From a checkpoint of a small transformer trained on Wikipedia: a variant of Adam for these matrices.
Each number is 500 + 40 x the weight over the matrix's rms, rounded and kept within 0 to 999. Layers, rows and columns count from 0. Numbers have three digits each.

# up: layer 4 MLP up, 320x160, rms 0.0892, rows 288-319, columns 0-159
# down: layer 4 MLP down (transposed), 320x160, rms 0.0768, rows 288-319, columns 0-159
up288:546534530548566537524504475516426509532462533506513443477495483492480408548479492516464544526529504489470539442484499514516490534515524491548425532517524536455543538549450559520496493475550500493529489552501531500503552494482521485515527491490528563488523487480420516443404494439565519457543478470460452524501499472522445563538482488526435536579461474473551446484464510500425537531485435453454563464475488475551514480542511420488527482486546534481470511571534512519563562527478438
down288:577457439469450452484577522432533576520546500463454426530537520507514560547515520461471471520422494531571481504540486512494490538521524489454535471512459439535468468452531578509546487463482543434478445502481520468495469504510489481599468547511480487486516512552544453479507487539412585540501519504448478483549533494497478486473523462490534473507522530477504515494455464455516514475534527538512498518509455529491464557474472595505507532478539459518541517504448475478501437520505497
up289:414587462448544520559491545547453522582554526476548491495387505455502448502533513464559482515526453531511610514542508579516380467534504504556418513499480380452498515521452487505556580484469548480446463478479523489464520443531495527471576495466482517513514556532544423431459496492536476468545531482546483520542489420450509492554516465597517561490413495493522556473525519469501503416555403473497541510561485453633494535613489454450465473512582487454496465507497419443546435549482510
down289:457524617507534542472566559489451397454513562506511558553491504508434509532510506380549524535569437507478497489509547477402523527414420588520520519485470555558502463581510527505510465479469456409459585510531416526409513439441471456477470491520520485531483439429459486549434528549480505475481463447499413548579464482470523423533514501546428552562530470563457566467489525469481521440525487491467507551530548479577555520501587533491480511514497543566447479490504537528482514475529494
up290:564483466518532494515520572441484494461476400473469443460549469385560456484519488518470529528534561542558534451488472557489523511493435487500458436529503494509511529462456518488535482528544538541503467511493532466538511487538518511484603493495503480568392499494413461442526557559514524470607476474556435513464485506526548578416485496499478498505519387488567566509527445495446410525458492527503456612498452479498477596536440483481496514523429536571507563625567514526510473469553455
down290:468480450443466542539428410558552471457548519473515486588508507485462448516473495467566472512548411449526503527524497575525547543525480513598400445454411522524508439595458480559612511434557505499553511394477560582528441440416538442494455488541547513513509590478470522637426444399530455450489421557426444524681541482445519531471428539527555516519507562536494483441535452463473515475581510513477462538471542473479566511537578552505497544484468404546517552466502548502427507493492524
up291:496460488534546526451528471539473501529515511534582460461495505467494470487537452521494435496455511452487491453487486543478441599534489438484469445451458469528463553471564486510532523501475511527596477527537448502545480449527594500542534553497519445464515522542476514470463529486568552500498543568526537537432378438496488496533507559590506479461478417575523520425544447522552504522398483465533518466474488471482548556602477458429500601428488537534515502577506439481479540517490424
down291:528528491568519428462482565477483499476445500480443497549445511483520433444515458459451526511510462476471484484528449517527520527460600532541451568473531449438478489501488516510503531503466489578499531505482492479502528514490441483524546523500509608486528492578432520525528503483471501503463533596533411467372578551542461555480495470453535576469554536407501430505487520485479554538558503482501449590433458502542505512463535488545460449485487450505533521466488514515513420482579552
up292:557503475422492581439543453448506464587531466452529447414419462528507544439532426517420472579467536545546554467511582514515471508508556510505369476460454488480549574456463522491529495512480532582529460492503473503537468560465513494432453471509581491510474472546486406464432502546558456451482397578564500524481480411542514495445493616548498475496467402517550486443475548472500475493437442528525610431423503472544589546598454420496480520517448454523534552511451544503501515491465438
down292:553450457489537476548511515433507451586463422534481558526458558583531585507550492481559371538471551465531511443474579486452494548526430528596550441457428481508431519477515473505509508539530520488479478524497559535452515549547480559509524491533510485527538542476555549437480550559493456569469457534487482433492507496543489546496485547442507452517519420498513388468524488504374467592478452550541446495488470543513481471487506495531516572551464538441458468491430452409481478494451554
up293:537504484461539491496543577453513515535537506472514468489446522540474527472543546463430511538475492483486438506502492497437537499534435519492514505534463455547472429539514521535529535466534499487560484509515530463539585530532454433520505478467526480500495458535439458472489523480479470479565502519528460477499537490431553494555452476474518543502541539436532497455445467493505515550574508497492516484520453534527493560498455527530471500508520494496515549479496508430477490543439526
down293:558458526471526551475461521492512530504494453511465475494535468496512476450504543477529481447515477522471507568454546422464485465442484532488489496521514521485463446512553477437417478510507463524555494537428506504495541518511498457507489518524494492472476503523478512456509442488492429536523535508544520506506512462560560491509520528523503527426485477550555506478481583572467520510475519499482492512504508496529514457458589506457524496508480519514527506478496525499466550480489495
up294:441489535527443521564538556482469497559503494487584466461519443563518471563506504475475554526521480524439506445515550490530518499469517507587492459537584452399511446508553489451532513474453504458511475497490543489525547516501476530556430506446519519545526478505523554435476423478538509474546501514516459438489514504452455514544476543540462543512539510502465482534469533509479462545494494423451479529541478497488512495444496562540486491512597503493510504526555480477534497518489559
down294:491505452529531423486482488475505498450551499414498512503513464498524526462535435528483474442528520476563508564509507579459561495533483449513541505506522516483529498510518469518531478470524502533479550520603492547504456544545474543513530485519565457523473478501439470459432474504438470481478478519472512566479476527451525487512508537436510546440531494494502566481510424481476527527481514500560506572487475535435497473535500489497585492522413577527453515458508504483467464533491459
up295:501568493413576557523458556445464449546531482527451447404445545446502530495530419539489509566440534485441538517460530521508523558529521523459501521473446538481564559557503522548509528508500449547453456527499457472473523457479515497481481418496536478525542523598475485412436532512543471457521449492497494554481446484549475596505504516542442444545499489527518510448472498491474548382429522525513520486374447461534522473508486518501455494467509573570454487498493526513493487507526486
down295:479503500549440508522443448506610543544524528528513488490486447594584504439506520564476434509543454538600503482565437418528377508449499448572482474497556517507548489601506494472532437525558517487513507474480486535462457475473415494534544471483473446465519440580480484499460514520564527507482540530483494495487540521472508494513468456489468406443469443507560499483517450567550516503478442466528534531497475578473499494454520504512498446530539500481481531483566466479505566449462508
up296:478502492527506490479486483544502498492522463469507524522501486514483433527478546494491516494574516501488509497511461533518497508541504502522497509528521563522542539520476566507500511477490458534479509544478495493531444471446537485511520522548512527374485448481550473524475461401503504438544470493460442513510501495475494506461458520494492571465538542459517458479510482502469498456453532486463525504515464541472531503565488468450459495450556488493511480500552534551510539468519464
down296:457523531476489445525542511427469493504503479497485547532485499508504465466529433502553461534432461493532444475535558519469476422533481497511516477535467479491451522473549521503504554550458485569490530499565545470464466500470496613558454448491526448621534508541470570482509451507487552472452497479485579443517569500597489518455505534518521476525463434472494554490465497509536516514497538516509513453504468528501517492522508442557472488490452523488475461535396467544484470517525514
up297:551476442531543527535400503514471468543450474535534503453457511502473516522444465570521440558508518479486534540600510508496527507533451486521451517525491479479483454574491499420497514470504459503520497510464480451446505497515550504472546446506521541452501524506519472446493517491480572497496468533545462476511448485469508507554492492541457522494509531530602518487514484520380506470544468538530529488456481470429514525572512563483489483493475528537564473520562489476547551527480506
down297:518527522481476495528455490550440461580446522529515498487494473545485520465463464493512446504521420497535485494535511403445462491484469469472500492544498490483505515480519529553140526496473548492455530496501457507474511523508546466490504520512438528396499496497475453550495531494478517446472506488523496528550537497494428531558525554530467523505536519536523505508543479681493467439530516517522506524483526537501499503482671504474517481500476473531532503564481526519501518470468512
up298:570532495545523459577465473492496456517508538487486457510516504438428562515485478569394423514502480503551545460521497480555506531508498494439428467564444515440496523521475490497531440530498549497483540542543443483573448452547495551459502476546517519429447496505476514498474459502523502516449512432491531528453449473506506556519455562495460490527513512593579536433520506512493516489390532470488482473478460466479485541541498470520512519534537542529506477529482507522512451541542497
down298:517471487505484566522501501472487456526499536567498570464432557546545472479511480505587524451465517518509472527486452574526520559472513506512502541460535458509508500462515482545432518418498528495546483518476504476447494510496514519483507530514441451557532472509505423557506460466492472504576504455507465485502490483484492419525491476528487528460471491517509476498515523504516527507553481515488429440522528485500551442513549509473488490451459491540568551460526506508506447524433524
up299:473533500496519546547486552531505506504456524475510518541479408482509467522463456493505476515517575555554510464499458511515495464503589485532528491527575505513529552476540508583516516534424477585480459501500496463508459512469489523476493476501523519431514479501491467499546482437550497452494450475493504486444467514513550470498516476492507508449517501502533539479552440498471475489490513521486531445494520506485472523498473520491518538490435478544518449521458529465532537476537591
down299:602394493501502455464528554456413473487489511478486468472512573530533474503529494593400536559512482471530515560519517506475474563503466516486464523450405499520539504505520464506472480489553529465545519546500483497575466481591541502551514506516447442473496555501507498521434493438491515568484508450512482499571515523489474455494550463542534471525441522513427516558524427498430502469526523497439472564523486513487497517488578442514534471557493489502463547473471498516467551481458461
up300:516442456512462487502527488534508454584509482475627465514494479441485547505466499457507472521481514494468453518492567465491447491515516548524473465439471480497557508552498453473495489545441441506477450485545481485522527451479491540473526537548538520516513546515474458494457498433499501530513497509481474535496488470441512508482559518547471506465457527506494498495517580476560441494484462458507520550481403513531497591477498488466534528428580533518498466513534456457472528511526518
down300:507580568536421537518452478513574511511446523505398514523503562467543471533498499531494478389513525508522500475480492462504511439459434458498457548535509418503481462498530548548499541493565487466497505516505508469461517529612532508516423427456489550444555558460530489485535511514503490503480504461486532430503463533503593479552437501471539527539522499514547503529480457503511499480525519496448505421512573469518498446519491503507488512537457459426506536528493528500497477521523529
up301:464474411487504462406520468475448555509560522544495490463513494558536531548512503524457537590506520466426601513544572512505459526585530538497512453433420506452503559561531491513538552505416510518477449443455510511506500460445582495514516467478509576513532553461445455473470500495555501591517478463478478465505485524520415528484467483648440469548452491452455453469451501483469525481525451551525520494526508566589494615487491516541455436493518432492490517512507462515528439468485513
down301:472486532570486541462542486529445558535481463477547411460508493564528441515512441453484426501438476456494469546558477469489598441523545497436498571581551560537512443473546493506565535543502448474461525534541506554448502549522429494464507592539515455528494472502539597557537454514493544431500557496523466488481520475513514412532530548464543465482451468496545516445500537567514447447441504466475565499524518474500516447501480470511471507498509474482492475446507428498479519464493427
up302:499478481520535498534566493472521502539535480469576548513490435496459537508485477483418543524488463502472518507494567509520481493496537524477438493533425506464572452547479492521512498484490555474499522529535534441523523478503467496417493440508593527529450484576411460498505502474511522524493476473459540551460497450433465522492487514480518578503503477463466499568550535492539532501504471455470460519441389513506474508516516475461446535503544498472566491491523524480532485592489495
down302:533538510479463558486406450516526523489531492553467516499499532554508473501478512472514513521544539513483446471468528502517540516546443436494536447447567541540486495478518505451478482462514528531542536451562522584479429554476554452577427515450470478478487474480524530477536524490507462473477548513518434514557546506511554534459468490529506485491491506483438476538470468506497480496492613519461542476510476462570558474493513455510539461421498443536421457542473587509477477500504473
up303:523512499523458482493481563553516438470457557599523490535534519462455456479507568539472489514509463562431511567503529486558514489545469505458542536519532509439458457497497501532490500478489503472495520521553554461521542514472483572518571489460536503496495456512516537457542488498528559497511558487533521496416456596503475505541530468487466470506497574498480533483523470511448491526511466527481488488473437464481474488513447481484525514490525552523535497509440411465522538478544492
down303:452485475477447477488491467510485508465499417485468541523509478517457515579497518484480538488451514549490450520535521521436515544518458534535481450478517466512515486468524463494456519482517514501460462519519503465505446496555460503526506494487483534476529539544482507519510519479489582502524471483512508473567526493536486522445517510476525454539546490457514492482495516507537480429502543532554495450541515489486562518532511512564521497523465477464522444463466578535465514515486514
up304:503506536519476466454522553515482447497485463525535530487554516499537524557517534543449504473464514520513450554463469480461495477487550520477519430502486540481514525571454533493504488568519478509484456596533518502498494482450526517406593537521495503515434482506502507424506515502475549545466451461483507496521510472500415533541532498480460517506527490449512510456474472483488517496479438502538532585514464545498547493452495481451463481490478508495456535545494522486517540525525505
down304:475444473452557477525628562460490499524489459539479458513482470439494520500508512546462476508470468449513486491452513471479463470496517563476422539488469477525477532503502512535568495516460489544500470520526539427513498541510530494524532523510510510467540520562454477571490480444502522487536458487458481509503422464498536542496494469483572472506500473518463538454497544451504483536518552463521490477506456528505479564506487474451525526500552489594486446557473460500506503555548570
up305:502502408481523525452493501533499501493475522484511470459517498495477526537472481502495521539454506487522493519492519480528519484533537578493497447485511436525503508518496533442536465529469428559490511495519457486509492469501477567458571520453530494494517465506498516528523507467510490515544532516549490506470435527483505508454473516489541487538433537492509517504511536490469528535487477567534513494488480492583461588496446528533425517485421536449448480494531488417540499552490557
down305:547507473485566466458547512506495486420527495524535469534529558507518503494508529525549548548497480511479542503457447463488487472471545521455527489534481506502446496575507525475440474466510501497532549516559534525465514459478534484528517547507466491460474494441525485497476487443506514538526517501546486550544488460508500500513479421519514488539528536476489489517502508472481500490467548430540493514469496468463501520469568503440489496490514501521515470478533492510461497474510449
up306:493530503449515464508449554467492560540546472480475483453529448489492391475477537512515542521474479538465539491523591473465486524492482548477518496460465504441521453503481511467533523451446531508586469456493520458516540565456453518466421427492527587476501499545448481424495414496486446524504408535537489560478456508538500551506457543500489492490513467513519559472541517503496480506447501508561491514481485529544505528484487470536416504517501496611563537458507457473499515497543539
down306:513560567553495547524529435488474465462511557508583491495483548489465539490448476443508508449493450499541484448562484532563537505509485494523489509535499488527478529494473529446461468516554485521508473453474503489488449438483514522446546475453526480468532499526510520556506487481509551439537568485485552431442467486421477536443523491557536468482526551511497439457463576533536491484480491481522514504509565447541508458489469482483537509473525523471464526457546523518548422510520426
up307:512588499522488456481488503492459476528519574512464479474456450544511485427487493490471515589491431509497495393531447497528477483527466593492434537540519531458491433576519476555516547458516544496469487473512560499561498526487526498465535478506504559503435537514476425496518431492584609467444524540551485498469508531480428572533440507520440526505526451505548482478473514503480474514415533537472523479462408434492541518521464524548433526527580511533529470507469530519536525493510505
down307:492517477501476571470486551536425519524501472489485528426512458539507520486442547513416535441552533555517551485477448457514482514534518470488521488490466475480496540526527543477395512509526452531473511490549459563512456519455459510517517493535490478587520486488554502471574501533507475429475511572513424481515458476501505513494449492483504471471473563506545504510507503632495478536505487468544481466474552473490522465477586473538451510446474484491444505532590480510466516457511525
up308:501528534532465471470492530541440525492428521485505564490498484519482496495523500511427508506540524520484484501507499468484499530562481475523492508517544501483485468513494497567523522506490483527520485494451557486504506508472499472431461487575517463529472451486524526501511521531537500483424415480479498565486530501490439496529482533440431548492535503494486505446550504508486454516524495520487531507500527531451495461515478494498501552482526516533525534544473469480517507523516456
down308:505537434531519505526486461459549502494487483564512411531543497470505539520478477477515489470520468468532534528492530470545465420494542474503487539494497589463512540531502527420506470467494526540486519493560564489453527481484477543521521490449479503496510475486534479490520463336485560554562571483544506499489425517492555495541560437573538505511467497443494546492476518515486496507478469420515498508476444465473482549502542483451452520498482513447544462481571467515504467556536550
up309:516508523481527438546478470536444519516486562500458526545495482401423503534405493553511402553515504514491521472522504519483519479492521492504508501409450450465483516508448480521519514559506516516488472523504469476518534467478476491552536464532471455536526473531445518479516505515485525542507487427525466524472451506477495540539532457484568532516438514596535482541550519532445447498500461471450477582460423444512494470502483441475509532555491541536533508482529480475448476496540564
down309:553568456486486442428496516545432542474519480468514492501479527517533503486597487521489532396469487461488485476472493508535546493517483493491459497503572550511477534472496551520409522503474515494533541460565605408490545495564549484517478518499560467503503462506524524483465519420471522493493528548474502448472610430547561506483509488543470547467433454423509534441504481495504489495514561545573503493498508480526498483520540507454442498459454463525533496468484491495531488585450497
up310:517433452592577529527443462514464539540508523491477556505433518574411425573442510452489445540474521535449544556484416514479488531592447498522488517525549460507493503545485486500545513551519471553461517545447473505448451530474561524469493499520503467484494454489468458474467570464497533533506527517531451513517462482538507518551460510547492570495445507556500475506505513500465510480526474534434469551455488489507541462475459519472483465478433537519467529539538493441489540583472444
down310:522485526461533464413444530553476492416522499511505466429560467470498506467463531476518503475491542472521552491516494474458564489502447513462510428487508484534432502492527521450348518497519548530518560505501513598498479466491606489555481574503499457488499519462515458525512487502498505516502474495485503465623468432452479513495511467529520439541515483518510479479496464559436467527520544555537482485579445502507516532530585502493510463523425532479478503519555501512518541492506541
up311:531509497611568501500497514473492499506530529468518503557456468513464469571475556499512471525470456497497476495508530501538478549478526531568431493498541451472490462503453482484539477506444553502525508539520450508455521487480532510572478470522503482470494516505534484479461509494536478524487524488522496457489482517475491467497468513452499576470505534482474478576500529503509458512508526481481518489439500468536501476495521531524528451460566521535512473493584508487505529553458577
down311:502480533494466513477532540511505543464562479486465495519533477485538502478551497473500502488515506508554520473499475472454484485491464520450511483463470499489499538545484533511593520490477483495505478501464530571542483432468525535450554532511538493565484474480452556513454527406457500476521511449474522497463527468527496489478545542529476474533497520513475551505523539462503506456499524519450484503530490549527510483470501498518481557461486525495418481522452531448477491539471514
up312:410496477424558488516506510528457483558538486530599497532445466491505497530502543502444515506515476504512505544520543491455440470503501532518488522467500454431490520562499458481536625443486507519466495560529474470505574487425492491458502459523512568621539536596405485402509495501459516497553448513551475524487500409487530522545479511520408493491491457470527435497471562461516371494505471510493588508537502440499501628458490415570452465527558522609544541477498484456465489537555499
down312:463536528546505535494529568470463500531485494521464431528510495457521459505475474465567563555471478582464508469488448486516478494563493462464471526579471564532531464550510479530550546553611507466479506521494425447507551489435530511521499430493506505416518537544562510543517534429499495513511548424518484533458528492542542508509544443509498475520468552509527525471513535494444608530473466435386436439464499379501462480568508522424619511497535488511532417513455478491575478459455503
up313:469478485562499503519478491454482447416501487497545507485514490458441506529422519537487463477470440482468466475559517552528423524507570462518496534596575439452512465511460533516518604498427511513576437470508550437532520480481475582517540472514548442527450467457501489449448558454528523503475475427500478583436507552533464509522493479461511547404507512548505527448570551491462451497510467466488547502412481571499442514542443533565539547472453583576513532537518506536470498524547516
down313:569478449542447575461451543544492480462587504555507463501511507539578508518488543545505508436548501553503492480501437487438511515534480522445441443454451494467524541524471523496544482516485597467518456540490480507545442522503543497507500496483522560474494551522452576526461497446505508527487449456506474450547494489520525507508507481604492394474505513520527564502490540499423480516485490534455519492558487529518520494506538482503470475484511522456498582436458559518437450471421474
up314:527506406532503456497529492470483530528532499485536460502442475557488454533468584484518555543514495572483469535434516491459513542516543526466490482498497509478537470499539497551535519519413552560495466485483510447545504577510506558488488424488531483488468529431472449570453490421509506520496491494559423476541467530443531559503474492555487513453543477498580466466426493503458441484510432545458518470410527500480486541411471553529516484522550508540517468540487467450535492506540540
down314:519533547476480518493439446548502455517457526512481487505505545480515487529413433472492420456505509541455545480505498501539495512539522479501579560528460512528498453502514505468498561482494463468516432452564488465491484548457453544480468508490476491465515443544534525514492453493448528510487480593503491498476518491517468587472463543496508479536511517537451543493460546553527512505422522484572527428500441447536467427486492549506435520454543501467479498460586535563504532508558533
up315:495468448470515546455427511531476494536469490564547508436511459438538518463578500543407506524486523499449466578487462527487521538512479531474449461503523530478528566530476501498540518489512567645525442516448425500516503405450508492386526468532487539470526460535529485415459536431538513453516423478478490479500496493562477548538414505511439502510579507501536579431625498537388515472447460466461484526523472461494529561502484478565490530442528470515475560568522550511517536532520535
down315:532524537518466548491452484442513451549502471526405526495505467507482605493486539572529481470532464477471414577492531469523431464487509443511503472470516467402542529549514509479542507593534434541496459516561509520463541442467430505501553492474561513472472548534429423465433514516458520528513487537503505535484407454497543549477520468512480535467540485528570513521538459520502544541526529448528580495401533515483480527506470490547520486516528474464436517534465539503464496513480439
up316:465508496524552500491487481473476521473501460488578513511503448493505464596368452559453511491533498482465462535457502511381542525531526520531456492538549450441598421514490530509545442438523460478482487538444535451511543482474503559435528493533561551557550520465433411457547470440560543559546488497472461511441520545455448488533503494510472499443398485424508382573505516484488553457481456494614550528485470493510539542584444486540452527582566606548505533460508471452595478511408493
down316:504509500460453544500536577486479432541591458524488485548511397447560550518516459484491512505510501481483485531456528455434562526556460514483485588575546438484487409462452503512599385477448469577515453515491530415495499552590515594509420537435570454459472475553437414552477467487455527523522546435497551568408435550476585523539545433538511468487565595560529498505531491562454472488551547563554450471509512591483427517468379515439450526505479556425491591500476433499483480520459469
up317:386475491482541498432538589468441515574549513525542539524417444464396563543447504529433485595543425489493532507532489492490473554551496529464420517494452509411577468475448559580553533451471513522437529497466471479529544478441570418491544432515521623533504509516502466496495472467540487542495497532495484415505506444436445485496503449554522554529479521479477477533483468487470474508478536459497472566500511514506496497575469417522401467524558477485499558507469487529496478496458553
down317:552540515552521478501480463496479543412556497541519465536491541456477506451516504425489497535492531489471524489559480553549453563521460446491561594539479500534530495476515504425524434531491461410500479498530488452512511505462555481552485578496596485528466527494474495505552499537545539496463529493482490509480438457456607484452451527457471520523549521463484453472511546530481481507488442480466501473500520528501510472493403516451503449407511475536464512570491573523530469522501461
up318:465482415561544465514484554502452507556457473436506562514468533560499510509487437486398528538499483568488469511457525501486548549547536506568430460534512460542465512525494447505498539549459514557475466448463476410549508506453500500476501520565589526507485541502492416472462471468533439511483449599514521555497434513515484543504491522495448543504475527535464499449512540472499435519534457495471480488426503508503522513459479512560477540471564532566507519535499480437487574512520516
down318:536611531495430495520494500525417523517489547517487490512506514513477458536462519510503473530562535544475564535523506516495460532512517587458508485487495477486486522443430524540393547471507522468569533483489556476469519484502515509519504496433511477469514468492500495518515544483509481508440547469557518479526472520503549468493505497535448487499529446520498472502464545499515449516471529491474541498532483408509530467384528521465554520410490562535473466478492515523481481491510460
up319:428446463525461510496485489535484477536505528483576491533531507538508497513436539531557517498556557531466532578448481582420493592510511484487521442475511456516482608505508530474509491508498473506392484539508417505535456479421507576441506492510507528608506446478506545471419568438495485551567467464589474462512410560515554499431503472583433466529532483521514494418487477497516488497510488551485532490480515557493512520517461439508489497422524515551453531480565472505512562481535518
down319:543444496553522544516500473405364480535523553499468536546522565501452523517465500511413592357498445441506486471472510483469546460582485488461485529530509465498524480519530554485535557548494472548451613481520500524497466533479511508537516474457542568586486541513483474531496504484456520536453541483539492539545506458471507510469524503506451417508443463559430491451513449525513538496506497483461505463425511481532549506499522494514506443496567501499472510458542554475499539383464549